config.yaml
activation: "geglu"
norm_place: "pre"
rope_base: 10000.0
attn_scale: 0.125
bias: "none"
parallel_block: false
init_std_down: 0.00642
grad_clip: 1.0
warmup_steps: 0
decay_fraction: 0.767
decay_shape: "linear"
batch_tokens: [16384, 32768, 49152]
doc_mask: true
Each number is 500 + 50 x the weight over its row's rms, rounded and kept within 0 to 999. Layers, rows and columns count from 0. Numbers have three digits each. The size before them is the row's rms in percent of the matrix's.

# layer 6 attention query, 384x384, rms 0.121, rows 0-58,64-122,128-186,192-250,256-314,320-377, columns 64-95
094:547474530473410522542462448564541468489550428384528481525569522447454527589547453434372578491504
093:413438602596577548499507436503436485498471515381542467440518552472495544557553497603445586527466
069:658486522448473360567554578507448454531639482444514547472501432449487502539509497484376527531575
089:440512440527526513575459493540479473458508556593501537514428539606501546446526522524494486402509
113:579502576474446443544437521484438487549489535442464503484639470530486409525594483425408515527477
086:426478501480464555432476447571469578469483428581570482548524520565455514479484532563513502496507
079:509553545482437505472536391433483539515523463567507452546499482533472613452505513447409443502512
094:517493514429453518521474371578519531421474442582537545511548477539442563428474488475393519506467
095:394532487502558483505562541425503464554495487480514514506422453425520537617532468471486432522604
190:523439443503448442607538546459464448500486574526413531590502525445520500502470459561472497495550
091:555475509509575552510499475519553497582500609549549602499506411486491558402488440444471490511431
079:590506566499554410502517436476538442486474549452410483483514538444565460520511512456454539471503
109:527447518464424503448428590457481455486432480535506521526493501464481548586541573535522491494572
099:528446442462501498575593439435514435440564539521505493537498530455584492502565420533436502495543
130:514506531553493521499408508562511433530479493431501559563559448527492495480466451442456453514568
117:487533580471561472475467582564474529512464518490469592414531550487400466327483485529522516557444
098:487399535484486473513486468450431585480543523488493451560433545604505489643515498541471484494530
110:466493504596516515496430437563566526513485504448511468445599522452447537596498536507554466474476
094:511462484400498428552623490465567461497553520480559538479556556355502526457436510506503571474483
093:459472549426540529591466413581494455541540478535517507462427443477503541528419428522436546586422
097:507651568564486520386584513464459528426519420469539505470448404489468543482586525515434509560520
073:473529527533473482465482536492545502523478542467477541536537485485505404483561481528535493578494
082:424507449543515419470613530535538528568428419405499519446530513474447563463550480451529420476599
105:489564490403442496421622612445476531485523545533492473366537422411557472420551533443481562624507
082:518494541498524463556456494483538499519546549462494420510529513504592387527467539586466590470436
073:531531464515473548498457502573440581486551454475514499467492448571457559585477462531519495336328
086:460521545429474556525443396554617444501514454524524474485585552436498538481406524566485463467497
087:511581564510538441513521463489491526520542438454506469475523439495395514498498443550385489602580
071:480538499426451487483546510452629481410504556545554431460392511465509482525481575405502393476512
077:479542499501524459495570434543482567512533551467508535448529465562515492469448567513465458480486
083:554441513482491496536470520576461536513511488497523426506633514542488463519533454543455550507503
076:536529475418477357580617487474511495520447519524434566505484452525577426511442534478609568528501
077:414484498546528519484506388506515497524473478505495539540546494589524665485550492508493483409466
085:467541461450550567420555517535405472482488482525473498541470548515514521426567463570540412413491
092:433508557468529597493451392563502514507415380375572491493532511573481533538617443538338514472441
069:560496480534522437522489527427545522466490482464451626466475516526575505494455454568578438437512
074:512509478537516552520470350560495524483524511524531505511545488581481525437555520617525506514550
217:503498517486434474522544505419448471473447523522497510532460534453567491514509524427452447509408
113:507455451492529478573525508499514467396513577573434513544401565397563471518433453395588538501474
209:561452508440483477439325425491562507503370555552530459587532532544436522518418509479407490434467
095:474549456448521523526514484492472484484434429479498546466439507472460499581607503426425471467474
082:554493572478486491557482412532486463529520447478523595546536479442487575535503529509494454479597
083:532524532476445547463451480513541483472480509411390487492540470537525542361439547498481466513481
092:464472537498416506425413459505426520500487440456493529429610571398580506444535524543495522510545
099:476541562497504541506519469430600508553512512398537358488459481432535438478511494493555455491480
096:535496496482492468560457459439525417464534483466473666463566518341493511435444595573498398531533
101:524556521482534553498460460399451523551504474447432416514499458468509495498527477519384495521454
114:519540424488554505536502497540605434526507536406505531653571495536514482556461486457571624440507
108:522479443486568492566574550487487437426555464492563472433531492500496577432586445582467412482503
092:517480430468521478539547534473526467439556503472579417470450483507514548555512504546570501466461
108:520483429546517529511581512449583511411460448536545619482580512450485536523466555556560504484441
094:488456488497525547495470564541524470490417593479447577538464417521512529546462556461531521519437
085:473498444459506531478504457482557485417448536496567556506520560458535506530502542441528413431540
085:576482479483544451516532399509529481521435469480503576523496435392504408492529471447531562584520
088:554485537471554503555417456556504513545453578484443539533457502572505471516407418519533557452462
075:446560586401506468548418513519609593454513527505472552534514501542449453496468437447518515512511
077:562425533614606459489481357513551446570490437466522464495525518583500502518480496409546477479530
076:503546494538516470430447424499454421568568462528516521454561398503396612401520500501474510545550
072:554496481473400459428479512479486516468470547421420402464504504413591401544507485485482495418429
062:465488514487490510409407429555508475584523494443465466509555494530485547549529508468486479499511
057:482435506460508477530551446511551474593433439484542572508484491511536510504479480449512503419454
048:498522442553522511501455502560503515487477486465487516509499533585520548569591502522452363511489
062:548421530450479430536571453436453483426492513478564450542458522418490499486445577481526492502521
067:444551462571496514373460599560449539565477497484532519518482398621446496603588553507409524483481
058:467507553497487487496512443578515509496467572444544521565530506617423451387452565558507542518477
057:480476550466472432446451428556448537478513522525505491526511446508433436463437561538482433525465
054:455516537491550473423566405582502465550512524397485523488431439516490443406518501514473465511425
054:451530490483499549496435417452567517553465518430425439537412461494519598519524452461585553538549
105:549449545496524523556512432504435513528522463464501597407556537427476433475541472480507578512505
052:570551413518508501488568568529476471562468448466518561477507500534511516354424429474533522408448
055:534522429555560409502574399602576472575521454416554535472559556527607504391456464410453481445395
063:508481544437556521525519510556506497445446463587492586465524527438467471462455513488487504487427
054:428481441482476449577568413495469447459507492544472390467500494531552555576487419451460542478547
071:484542514554513538489506425550557535492439454415582605418458453534482453366498442475452421475527
057:547532562404559477417432551575526507537517490570475600458483504494496564379489477550414463574541
057:505500494471477484591506511492416520545453535458472499582532501527414412689560448537595496515519
079:481506451460597421453421472476586514570445516441446408550520493553534499558519496484562578480529
077:409468515398433527526510468539554420486456591484595471505574545487532514434469493560541494548396
079:459525498465559539441461503519473567521489540493447509509481469519466624474374429567459532531445
096:517534514499513565449528517355425514477498419521544467444402468437506597500500520488457513536563
109:532584482470519481442565568532644429607553468481534521443509442474575521420600523526503453578569
111:462536526617540544480568554516499529521541373359604489547469534497523489499448518487569460557514
113:501565571460492515465642487500420554487483438491455534376431486473549506459441530395449591525478
119:407467521530401511574520534538458441554503446549497451576514504585516444539488452539494495545462
132:542502450506543522583503524473410335443433529521454481488534503401406540544535484531470531502451
108:430539495468421622524528480429540580485525515407499472580502499427617536495499544550574488456457
114:439556569489481468575495531487406629549525506475513522506582499491476514538571501518483505525526
122:464522450491565480507565511473473511424449521396481537501473448397414452534603565471570526535552
128:508540541493452540581378502475541544419511524613447467534490548529550512474501464592508482414527
126:552523556418468500503475439551478501507364531486521473504515506496477444654556446500469476464417
131:505499426404477407529540597543545495606614598437451534489542454459599472476492523540515542429540
051:546501536510431500402487461522460452480514572456503452512527488393495540504457446482514523528410
048:510455574576435521505518478554539502488435466421530534490451469465486546430484551442568450520418
058:543438518534517518507482414484542503486499535448548573564588431575421526476454526510466514465504
049:516524463499554517551479509451490438461546416508488544450560581411543458543478414475586472452566
049:573416489537420469547509466514462506491544562559480445550435481550435461488425506530454529566577
132:492470485448463530624513507430442404446521529558464447588511525465547522543499392519513435516522
064:505519562476509429514499462390524500483507543502489388481443516346527471534498526496524608509596
125:468478560508486485414515488572517515430538554476537536443554587548493483393451529502488540488500
056:399550490556519511393515498521422456538436500453459543494545464484525511556507528473574513460425
051:565531436450532451468527479557552501577552485459508591514477484627458499406427477499527433535467
050:510489499430528541547493539573545489522456446523469536554496552549493499433407554474406440463502
055:473541482445524504495484433600490459532488534424451605553442419490517495431447585568467404475528
062:459590527463421416442480436505517559549562491382479451525508519468534475621537580391569609522470
058:416490411436594442540520485601473499550522565508470670529498565409529534485371533506443434450438
063:536533475510571499508478542401462553642507440414485552453476463538539506390464515480481456487427
070:546554472466552486511530440475618513453438471451459469511568412440549497547478579404568565464454
070:516548502481488453496525510464577461522609495546533384457498528423514643469532448530455487536596
067:510478483508425498560507497459431484452650518567539470461510516421448531538591515529492481500493
072:552501494570516498523549522517463519480398455505552601504530522496401514366459541534513493428437
095:576505465582433541559499559455504577534559551615491527524534447413487476616572595510556433477451
098:482409582566540541501514421433511444453466528425513540532541552511522470490450510500556543509494
091:507542493469569516533505486495480443524434514485476540502506394456404471623598551411557511522452
119:517569453496537461564505640550489551518403466542460572536488553501458499534579448474451501491531
125:462520504445518448555561389613490434496492405478472430452511477603465485451455522426555622423450
117:432417452440352486555427525537479470526518499513603468501487476448460560526605530473486480460473
135:464598476447543469467477550385517494518433501504511517511457465509548446436526443506438541540502
134:503540405437364499450478565471558518557504434497574457512468527505472492504489517409485439427460
139:517556659471448529521465539499512453541488505502482488487526463558539447473511447533471533421501
129:526433456547527390473448413620464446504464493485502576489525513445556463468491453522483449491519
102:537469506509481479547552520502436509462462604558467487442537468494554436463503407477484476499520
127:463489530481538532528458534499437526451478544545480534471504492517499594476472479500585589514515
154:531536464501527436547531476488566564536523413509528492432491484570524482446523461442464516442490
113:453495520493487466476570448449445530501466479621502500513568512428444564466578493542528541464458
099:586514553549512600469490439475546527483503421553551441495504493447540491516550412508467532553500
117:493591515513434559427500489461550480481449612500475518527542535516498477513586568634532482511451
106:354476526493548531562530556530503431431516622538488526500424439469554470507449600493527578524454
204:416561528425465510504585490440470598534500479415399539464525521423548454461589479487520499555444
106:657480396546508591506578499507458467518468496513483567520551559517516545391517510469510505445479
091:428456493492567424492543537525500552553490575480525529465481483489593513485548562464533469503444
099:511456476493478583433483496540518525546549393484479494395470426505487518402540586562564505504582
106:530450491595511384552505550455474491481540507460437508468561555507569424545590434452577512490441
117:523547534444526491435531474588506504478495470465578464437471451512501500352512481469436452514523
105:524469483501541546412504469562529515561454496542529527497515504470479417406508491575432334547548
099:489529537588453486474466386443373573402561501572405360531468501432486495543558406493591464513517
092:431460490484515516474506450557537495484499528531560510608567518421480475582479448530610485547468
085:454492488403546493553477462539459407524535505582487530468552544494521521427368483533489520572523
079:534459517513516499623490414449527474463544474553476398585489419505519501464453495490465560534489
081:534575554583477513447539494440392540460584436436525476532516460483458431588499464448530492552522
075:534526516533573499465528561512474521555448467576506539504497555431576409537509460421573452473548
081:474475519500494476446645551482544519525427413475503468506467527567459494492519546452531437482531
078:517503537499540529404536512505501416505449480506455475435545466529553518517446501444513494435525
071:432527526558448503563439535523530439530436492533423498551459457428481482645495538514576499485452
073:531505513394495529446506536554497529530511467567442463543475499457479492502494448544481559516516
074:431568591468359489519473460546504468442496429477519490485524566459574478490537489428537538489497
078:448592580482543534571522537461362489452544424544486578514480459518417548511533569472520516575551
078:544570490443450571511506585458530414480501536464500575492420521366541561490458547431524478462520
083:438563480461576487454535454520546562387600480419537502470310566513586454508475489519505442479468
081:484501469511414548506426490599467538496506498403446466525601493545419402590517458458472511512475
078:381467425464497472629418467520495517530585480460455577539520540543519393525446560541545611493504
114:533426546533509559474552453599495504531522439434484502543497512493446557521541489428514538471546
119:493516432504506509505501549525524465518442491450466564535444436498504523522476577539514495509563
114:500526488516473476460538513604492454523512392528537477569466554472487519510523564541452541484486
105:421460500453513521587423496413442488471576612514392496474511507501527496477461517570515377467527
113:527486499550510532464466523547500515454489453545545422543516560472399550552497462579488538494556
215:513565502519475503513419503490526442499552508480633441495431497483449504547475544462449477462510
140:478454497503542443559494394487546483593512505421434540507455466550568462476417427551481526509526
212:571530429564461480442503515488411362552464480528505488497481546454467545581510455567489396506496
114:436447532491491571522552500500425459468507451461454560482515480528456531433524494449503552452540
091:526426497476522478490518465510486449541474440584531505533421490559501585409450513486436535482427
102:574469482558449488500472460542553475505490391554574474495630505526517486469424487440434571438534
103:432521560532487494500511485520434454512548471510491550515482566427527580439490464447433578512526
092:423456481435490420450471469442483538430525573460418522496440422477551461444453525499589583464390
089:480500447490499435576456508404470492492489427481564489525531522473521481400425504585412509571529
110:582538527438489464596451555552521469519553449516481453499450578561505431482517465553488497499526
104:470485518442566465506460477512585520513476450428493511493632485437586469550514549412494615510521
107:509492502461521538523453538443540479431476579475513387484445485548624534511618369577473507495472
089:483498412566467569535522467390533428448505404557534466541489523506543564478434571460613521545497
092:538464479562517452459510519519461490503490390493437587539542531468502562486405518511556552420447
094:536552559539515502541498503459491440510481490513564475528483476511573522437472457437455556498410
084:552460428480443606469514456430482537444418465474489497505563497344514499472501495524511514448465
077:576518477460537456622505482533424376493507460451437385499442455440457562481555459485449474567558
069:519454509546556456492498505541467548527426515472430502554522540592534442555509470463560470520510
079:456572534505464513503477520545522575512497526499458526402545506565413508468468431450500598516456
079:591520647560536449425461462477529451461472539445538593511554554489461434567534508426412520558560
073:597412406540485345453506433483470390496487428344511603544489555464471569451509495451558489502546
083:525467493502391527469493615544596545554474554446507508518513486488570531499624477489591466401477
089:532534497474600500432491496465542510501532486515529503511520363463516441498527422473486556485450
095:420443484545555414566561481537511473621536604458526546588469471502521539488521514498439512466609
080:474479479462491431445510469494474479498581529518521510530454480496507424513551498565405448561419
091:540387515585427561489488458487543451509507507492526492479513504405460523435545524445477537440612
110:542465480413569494530514577600470469559562512503491472442538454603525444590438445556463612504508
096:586544530588464524523479449521533386508538484432488477511485426548479395524475601493444498424572
079:497454461556443493485540506539487479471552405537525455506539374578517432500435525615460534473517
092:533488569583505471490532432575508519525536457450476442469555411476564385527417442470445549417446
073:469499468519558460480516434369511430480467461490524439489477493471502488553518456456564447431483
178:510462481430421402561492469492401427402547491485525459426437488497560438439500516411517428493531
085:565505535483549479504508610539463403516442503510507567546577502562484447421459444490526540441480
091:520537427545592461554504518462509545557555509496486543435550452471586564403463520440535507526495
101:552530516502525435429560439507452479414491509623509531545522499395409423505579520536480408427474
098:536522425520510417509524459476534444508500525550525478490510507493506600514497467529532563480455
120:456505432428410578553531504456543539434415498406536527471501474598473560447476501433455465538508
095:546485468494518455533503564617480525518518484484473498507528465497526486504436461569483507582462
091:559460595490460452511437464469512547532508523553498505584493528617425457664570461513469415523518
101:474561475496551452434491473613529492505489442425444440488510534465584473582551521459594608505476
094:447422451487518503521520516602526381470489494501559420411508569548549537474479500501548410514483
084:443570491469569449550515510471474531498482483429490520482435492453484550473405413525426570492435
093:509537478442520559441408530442432512449494436487548464438454503462440551487509491491418495498513
092:571563469536518492486509568513528480629494536489500543474621470531573524491571489525514490619517
106:448463520488502453467554451512550528479546405381582491415483550487478433473370539468495483581565
095:570595565513489601407604585428537507433522523527505544494511516485589488529431490434559525506510
126:485575482569417510519511538487454510556542484574414485699513496541575542503538438523568530473406
087:490512455537534523578510607475492410467457501474455512477566401393472537536532477549495612450438
085:410577548472428557501472484491593561436588507474464474621524536472656491549546525573526494470461
083:496553540451545502576502471499521515559410508490480518508534471525390551552512478547452433549578
091:442492449513548453442531515515487487455449579459470576568460574406473506593578577528479537465487
091:470543467471497528554471515463496576449483539546431506497480553491547478494501487500468523459521
090:515562540371452517531447501544511576512468507509515454500544504501463459633479486469445407444470
093:510535459456463441582573499485488518579589535525443549543545443455558527452513479511569557485499
091:496473554572510505503491483458504479521454536436481503471537451420421533488506539458476466514483
082:454538464596510554485546505522525466548448449426433499479547491451426554440490480393585508454459
076:553431533559553456474525425535577475536535474456455398492552414461528554549429461417460524485432
071:471512485489494535465488595498441463468525495531492541487441563580493505543420426432593508509470
080:480441506596450543554522485487521438497558489498478450498454425467571443401520534520459620444585
213:463435550444508543591529521429542527425527472501492552434563456439445565405456501530533508477510
089:488478588569521515499513455454555505481429475488553373499444587391570547491514504428604446468547
251:580496435459480454529559531500454415525460539516463503631495542485555515572512448461480425435480
083:487475497615502483406462431472524524528504447482455451508452346504438558569562426517514442471397
085:594493549545526452517463570484539430473548453495457511524536458563547440424436563499479508468465
075:532480384510574530532513490576452578519501447502497402496511435540618460462477496508411537476464
093:459551512584504470482543451562511479511471409438426456433565538549585461519472490493458486403455
100:438550562480511513463468432522483491493490423492459442537463529386539502515564582475542512571451
080:362474465501499546465541545502509523551475511425569568450591567494602506479464566514431492448364
096:567543456528577464573547501435494478492555449474442508514455473424504467472443457436378467426517
098:525516489445469474500474452414558545397510372378462486543569469451526549583526544480573487452457
102:479504484390446468549553527362513513505558512592532492537434482510547576540584467515421575525536
093:430537434378544389501547495463507522486463452550550415474456505458429567446571600466477475547485
087:502483432545499485527467590500487491454499449492480606579584494456443554486524530498465498436435
095:543434522604468541465527610464471541547458501523549566427570478486531480529471559455470452473449
092:557478541604525541454541450494480474451470457458522452591526490480458526464531495481536476493478
090:573495511496574452560544561488421403528519448469438453492511487507445490568567449436541451548503
093:541523528448536489543453533549478585528420522590496566514447537495452446482543430401469498516467
086:496523514474581447539516405549487521405436377436481471367417503451473402522441481435485627468530
092:514451490498468467503500500524518431590518440551590522461511444510492539430556498466516479483479
086:532517411494570446470490513379565502534502463500500611576428374463539439468564410527405541520534
095:545499402430398409430469520532547536524442469495582424435490588456525526569425524459482421464464
083:501531466494537511476451553495545436507528392521455515526577466476459455457534499417513481470415
089:515508532513457556559490446452551381504554410419519490608447428426461448532548509526504503540485
069:523543421443441438531538442453479444517462495516422551478494562505384516483510480529448415497593
079:557436551448541517618537542495574528469564520519508534486419570536463447531334488550529579537560
137:485557485533565526560475484552469449518475557464481469664512481524571441625498409441502484493524
062:483483505516402533463494507504521518478453489431490533466543419471494473456497542424517529493443
073:404537542535449626455451615552568456509524524449557414449557494513454518512592627527509463544486
075:489488589514499502459472606472512549569550495487461495520440372515523511482526537501432508388467
075:563521528527570475445513458539504611532422422509518430515418540403544567500451510440555506542494
132:473462490419434468504499513447491514510483521482453498413418544423552439432497536479426475431543
090:545499436646596558467473501499453489618471579506464583478530480522566516440458521628461507466405
070:581565467512507510421381487453556494570429437437519504445541460449571551464511501506525424441527
097:505470480422560390471534444469483497474457481581430581460529497389428479388443453532541594501496
080:514435463583479559586480449565519469529477482553447477417536500535599581470508413509449501509479
116:475463483493404455463430429475383477528582477489574511599457519515439502408457435517428542520575
097:562535584359536453471473480497516553482457489522492440510492470474503476505451459515560490537557
090:607411479428428441538412430486504502513634575527517447539503471565489498582475477530557523521507
107:460492420567573513498575560588531490436444498467495490567599537517471500414496527515630523484470
088:441418527462578420410493485584524472484394517515535486472587518489581420532465466500550509448485
094:519561526450472511545478436474501525592567510527538441504457497446488563530411404525479564520425
098:493548532478471574402502553421506465424604424370619452464479480502534588513536466549418478502547
098:473501513516558445501576592498472454503472475546504603391454449495492434386552531510464467580540
087:539485415569518451438556528474561508419540383443508534469572476465533475437570595502596495475572
089:433541505590479572427460608483523430382501577474517519467539490484581534462456532424489515592475
091:382517510443491492520516451507548480505473502488455449563580509434486604536490466557526519596562
086:548482507564537444510468502552461434575608545510514503471493464479464520564531446558455543495470
101:465590545515478529422477489487535564487522480489451442506555506530552427414546556411452429476471
111:476554532511551535564512538442432469557452504512484488534478466528436538488518461503450485605590
104:481527535535475448504493419423464473460528540501509489481413560491527507528464558478522466406495
100:502575546477552564471530581540552451453587536443528458499464506520562477398495439461521484503489
092:615515513506494503522418531529530453517510374507542476509567524517452538633536533496466455484478
091:519438427479507399549521517541488507549568539435451558550506507659532518531484558483561535517521
068:542463440509522481507496417465552511574520581371593413473427490454544444521504420610588548416356
069:417534477507489487558614574478538571422428522512490490440402491472506467554554514533544536402519
082:475528453509562532528571527505531516430470486507514535537430463496514487498414446433479551471569
064:492412489519489431504475478480344525519513521485543489541540552486537556517524467548528499438516
066:568497502419470508521526464529437524480634520545530589494505480540428489582410530529470524519479
162:449558499567522503477531543518492553447490412445550468533470563490419557624516526465514510508481
099:480516516477533514521517466449499475393524501524508447512450550492508451561424454599421559541615
205:526512439425444448512531463489438431496466535494507484568506551517562484491431449478497445526524
082:478479516561473503458573475490529498427486519468422524543483490507583503532482473548471526481496
061:531520521420501639506422533535553497602470436422571562466527412580437469387530503520475549424445
082:578534547545544575396398567490518507534474517448504470436586513464509601449471580427583488500463
077:481439523448496525479468572461474517471506461484510527504516496517471588369517547460563491455531
093:417546587589472409494486485494524546519540520466431544470552448478541490485515598565492528502502
088:465549496529617519511491509471525431546471482476484682451578533453459562326466559426499536482399
100:453421510540541552581450453402483540488513468511444430485487428411552401530459491511590459521546
098:473509517574430410533555476559461483475470455458455406534516460463510414602547490408534535509480
108:530491475439504522617470597509425439536590369572574457480524507526462588522570427664388511518467
117:550471479543442545573518508439520510496510484440493401524515534517551566637503494560529524393459
104:620396447529518496543522495453577450452528451480491573469502466462498500490547557495516466441460
099:546497532517488564515447635518540524603492612550461588566469459473523492526498461501490518507405
099:492550409508481586482512599448599405449446469495585475473544454483489486415594561509530458458494
113:539509426512571436528561467534539420556479458525529541515470463436444493512554476357604480571504
101:483525541452527513542441498556483477518465486449378564529481503520446536476492466556498523513487
097:544593592455545483546508462538501582500535492529435506478463361580482445530465547498487555502495
093:567483504524499499557424495436536470504579486401494619412446490480386598495551570518481519489492
083:437516535447543481480442525387458491477454488472446526553493417385495528510530513521552478546564
085:522501495529330547565490575549517517497513558483481427444491535496534479544405517490532534511445
123:505460570429515525533447390463530480498522460521419523460568466581523421525571502485450425419533
116:444534517406493434529566544455500496562437429495472490571513537482392472494516542437416476457570
107:571456422499446526539500528418493452559595540535446510532470592566488373486490543474486423484542
110:441542532494493512478527518467501480451549510429616512542363529406487447481561566520527501512559
153:501543499484495460535509411502481517520566539521533540546437518542512505575437538433440549403389
097:401482491476513467457541499642462518577470451575543562541586490508527487483567569476478506463542
092:524549462471494533426531558529550554519476439497559456522534471508403531508481454534482499363469
111:469568489522421491485511450482558589546530529589459565453512487555448405490495540460466456434466
116:385480523520476528546443575461446492507450497503548530544489471409487481518447463531470495437494
223:534490487467417462520482482493499525521509551453430537453504601467588481452511531480524439490500
109:475477430483549434530585545527517464516474518544528501492501533604561540406539451520416481526440
105:471562455503540596468533477496513478439512441605377471467510512413515600451470512524497482530563
118:544477530512523493446481550603529520476469479478503658426620465457453389440412561573530526506461
101:573546542507531522516667603473498395516502426514499638459517543479494557423531510501558521493465
118:592525562485493506520477507382475503429521547503451500496450429590511559446533495541477458497577
110:586464509511524416486450460511470471476473422568542468492449506454549458492464492572405462537523
097:478486543517403402525485493472505531568506481490556494498513561515526465554493545531555527503526
100:449424474494479391425449506617460513545476530474512476530553520470499465438453514440537501500464
096:534497546393543514534493495461591448409588503510535452509537436431510535565489416520552540470478
095:482512480480573507581502475534498440579435463483511551504498600446509538450424546596505513584436
093:510495527424479550387451491463487469453580491399533515416533426532490461473601496526467461561553
084:498440482398555474436555465464505497509466522543549573466465577476487350356545525490487479497583
090:546464452556460482479580544530515482452507346421559472487595400454463530480498453485472549510620
089:541577512528518656480484466489459612425409519467510492449493446567469546569485538481543473415389
084:376520430447449503512542527363463538477518520554497388480498462371564453449497532579591465594425
084:529568415498481493506547586636491405488502524587443425512531443525433535603472464538467557465440
080:512509580366427607526435483523535497432631390516478417526440561537477464485434531516537484526500
077:515551539615555481648504468486465478482508558538527514515435539578488480525563499563484542452505
086:533569469576539462499449481423425467443524432467486580526417489442439464532520577490458490478532
081:516567529345494505477507385472488543493530496483481481469509524532479471530492466468535434557512
089:491510500451447558503500441532461556537600533498561521485589526534508421525553386510439465508461
083:509469468492403584550574511558452537586623530532407509477464493555556477538477545548602496421466
109:478479526492524529484480467415487601461481455417512468531548534383474545514568574549429457501492
113:499451548454548599490527503572490439468452482462476477499530488468553493482512590540497504495557
107:573490571512574572553513400555442554540409494537434541500502477448548507533580523496490498445450
097:528478480531444399559485542396449534534574477581441489534458566458439536472450508527513466594598
102:519497449448542441505453496489460484504497543487560536483470531440463500522522526509429410595490
188:447461525556356536493530560484494445461509547422450531545455497536534483505444536513583527540532
116:560452479413556508429452511406534598443542497546473436501413383473538475532494501554509548448478
205:472565522528459452526485523501466464620500522506509501582526548547524467478485474554443433502363
124:576526456432502511493527529553561482519415485471509523469505511529511436501457517490522489439402
098:567515539467475445468499476542496506523486365547444562504462538537504521448538515512514536487519
099:480459448454507560435463534567490490581491377451528557444551505458499490474448611500491536512427
104:482576530542452582418477548532561549543488442398489514507531496395556542517459469538540532412484
099:406586667501481558444515465486579541432531518549487358521493453548491470553502557462557494505404
095:532503445557542597604512480456508477490532459448521526519483538467490431524502581487515575485518
113:404526524505483486538459447429520460531524526453460470445489605547571481418486561561465481467514
102:483515452513510558452529567541501509506469473519438560453426444375389650410474565521559561519499
117:523558500465511558534466445357516563443495451549436444607481490511462523592625489531460473427519
094:488531558494593510508503590475538456457546437491509543635492561475460593480442543499551488441399
090:514427504556438462424508484472610460438537436522495554465526471442547440485581549615489442551539
092:514529479469495561498432483583494498649451530550443559638523473483523585575521485514435459393412
086:500537409546551452487494521540540478535402466469490526488517489538457462429494508504430497524558
086:579582452454527511551550422510509418475600370507564543448518464493455547514569518474530437580507
085:539539482484486449516491497562505516565457415419489523453472503516529423414515493355467518582569
087:498497468521520422597500503582592562521465503452489522431428432577518489416490538449556572478505
091:536438461505528471528527552523516446522536486554510549538496461554461548467487530432494540556603
081:527465543459508443586383602477471521464440537505501588415504413496423519484517511518441542517463
# layer 6 attention key, 64x384, rms 0.119, rows 0-57, columns 64-95
062:516581450594516546473463627487481479443535518434488450435469497412538465457560501586552483448497
063:591628499402456482434401486439463639356554495508507353497434462528491437487471496436495478607491
056:507602485503472433486498494446475556478441506492479479420472475426500480494486490567521519585504
059:541499548471504583483540525500514411571512496515534565473501454518479539536396406444486518474522
072:499517461555500525533517487506566473508454516496488481484501434487593527490483565497528439464571
058:467493405497503538510470493446520540532465511499487488561497571525537551433449531472527499479452
057:485454563368547563495513517621497425519478436548565594495564454589469498527508458588409514444507
063:535482407413503501421425524584456485546471469627532528470437614497564564529506471470543511433505
066:451516508522500547492562557521521528553575574452563487507546524597434554494485523466515548537474
085:454454493554485479477457461459524521442596522543488546639538535466543537431467541518496556523482
056:476525556402538530363521515479429481490595465660462599536537498472385581506486448552506644530504
057:449536607418565575471484514558402514522506453527592514524521476551382566463570461462388584461530
066:530497504464543617528384447578495430536512526587450448520572512555542489467599534637494514418440
072:519600469453482504524455493441644462510471409486538550479458553562427468363431489504514472539506
073:512523517469467503491611596462433499477530518470469542525509512468449471555460437486481561497421
074:477389551503593462476390535542426491543500525587507439506591468517516532628514463583494531576529
072:557510509509470450512347527504454493617506541456446468557396506516562418549472445533497498395475
079:514553538558476455496534541540602518455564499468420478392543494566564476487483526481501500614499
089:465474608431541529428374477538531444549508552497466487487502494534530431547436456497545547402574
092:436558570449521561500528503471529491511469492494453573373484483526423534443393472517469511500428
098:479511386513550455457345502470474523514505420554503524527480511530559567529448421541434538583528
113:423504505442529550439443615485530529439539512519457440384586450546498365461426558513485482527483
123:520572477545550429535598458493562560484499477551601502451445487458466518503508453465578524512511
124:526532458481572541443506428497517551423442436579497542589487470424446550435383507465539448466469
132:454459464482389531466549439486541549579528540564501455490559508443526437485482527595504529535521
141:510518503471511593566496455540377499566499523559468485459514556602445482524437539489470637427499
135:498532515487526630440449451480484467544427426488449530535444615493537399444459459502572501433522
145:483524601506612483555544505460429546511494537515512447512493449475391456474524450519451496612512
138:535495530525475453452537563456434477545539511467477483472528617484561471531495499529406532375407
141:524633543483475523436508553549523472475442492519476501501474489547510514537491531480468414468549
135:530486491497512585554493480538466472513510451507481521423537483493481480533494443499497512546517
148:453421527525573524566523515610511564535493515501561495530503637528528562540484556511558511469488
081:527557566512470524499447518540468466555447529399556508250480567501397499479488419623339477436453
068:393601535555473529496490565450456568524533404516553484499494427466452519495437474449554587538544
088:414500558444493551533474531482533511512486518561483433566546476472551461530479530536534476483514
077:509508480492502507502630475434575577509525540499410386562512454513467489469482466475512475559483
066:453459462491506525455491628514548532484517483469487509484448422484382534481513541475492556610520
078:539515475445522439460515518450485528488555544412586459415471468514492502466507520554480522492529
075:504475450557507495550528530449490512510499524447524419604427569507486482559586562504474500443444
086:468519536522456572442536522525546481525535516551520521378535388523451412436570488498482539540510
063:495458550495558497489515482453482559485488566496472504484477481460537494581489559537474530488451
059:461409449494582545428553535528475499551464471517506523528498405536503516486457474494499538401504
054:481457447434532430488619457616394473491531467531467398494473458537484496428544518472508497449496
059:479446547422549464531484492511488544540643401565556505483594456515422388528403443479396517576550
063:386509507586548537436528564552413510433485549532466447463489428410492554602551537503533609494490
060:518494541412549523443522492529421583528512417547567460493432430501398595469499439521401587553487
071:454569603442530521502589474508476539502494472450464558460484531561446506528421508434501447503487
070:514531516501587492516427486493460537546422518521504402655566416558442501561553496538517474561544
081:474490455579406510498422528477472483550548535434425534550503433547478537576455507514533574543502
081:518491466444419473506575476437549508490468524532498438489583523457512475489576467397566512487504
090:532414494459471497513477483477541484459476470489484490513594498481501520532530514519541524503490
096:485552505551567450477459490543432513583480515621534509576437507432561538573538399507530465513444
113:520528513465524547496585466434533541483447520519643492442481445463476456512480535503504447521514
116:512548492467486518460550490518562463461547480533564487603603490583454523548516565492570498564531
135:482468477461455524431493459413545539533522490480481497417477466522487510468432426484555590520445
140:437513603465469502538525459600452487471490488474430423529444457437439415563451482515405485519593
128:524434470550478582495499443528508475523511556496528586463480467529555533467563533538451529490550
140:501502454622504485504473464427486528643413519457387596533487498482406523520444543509516533538528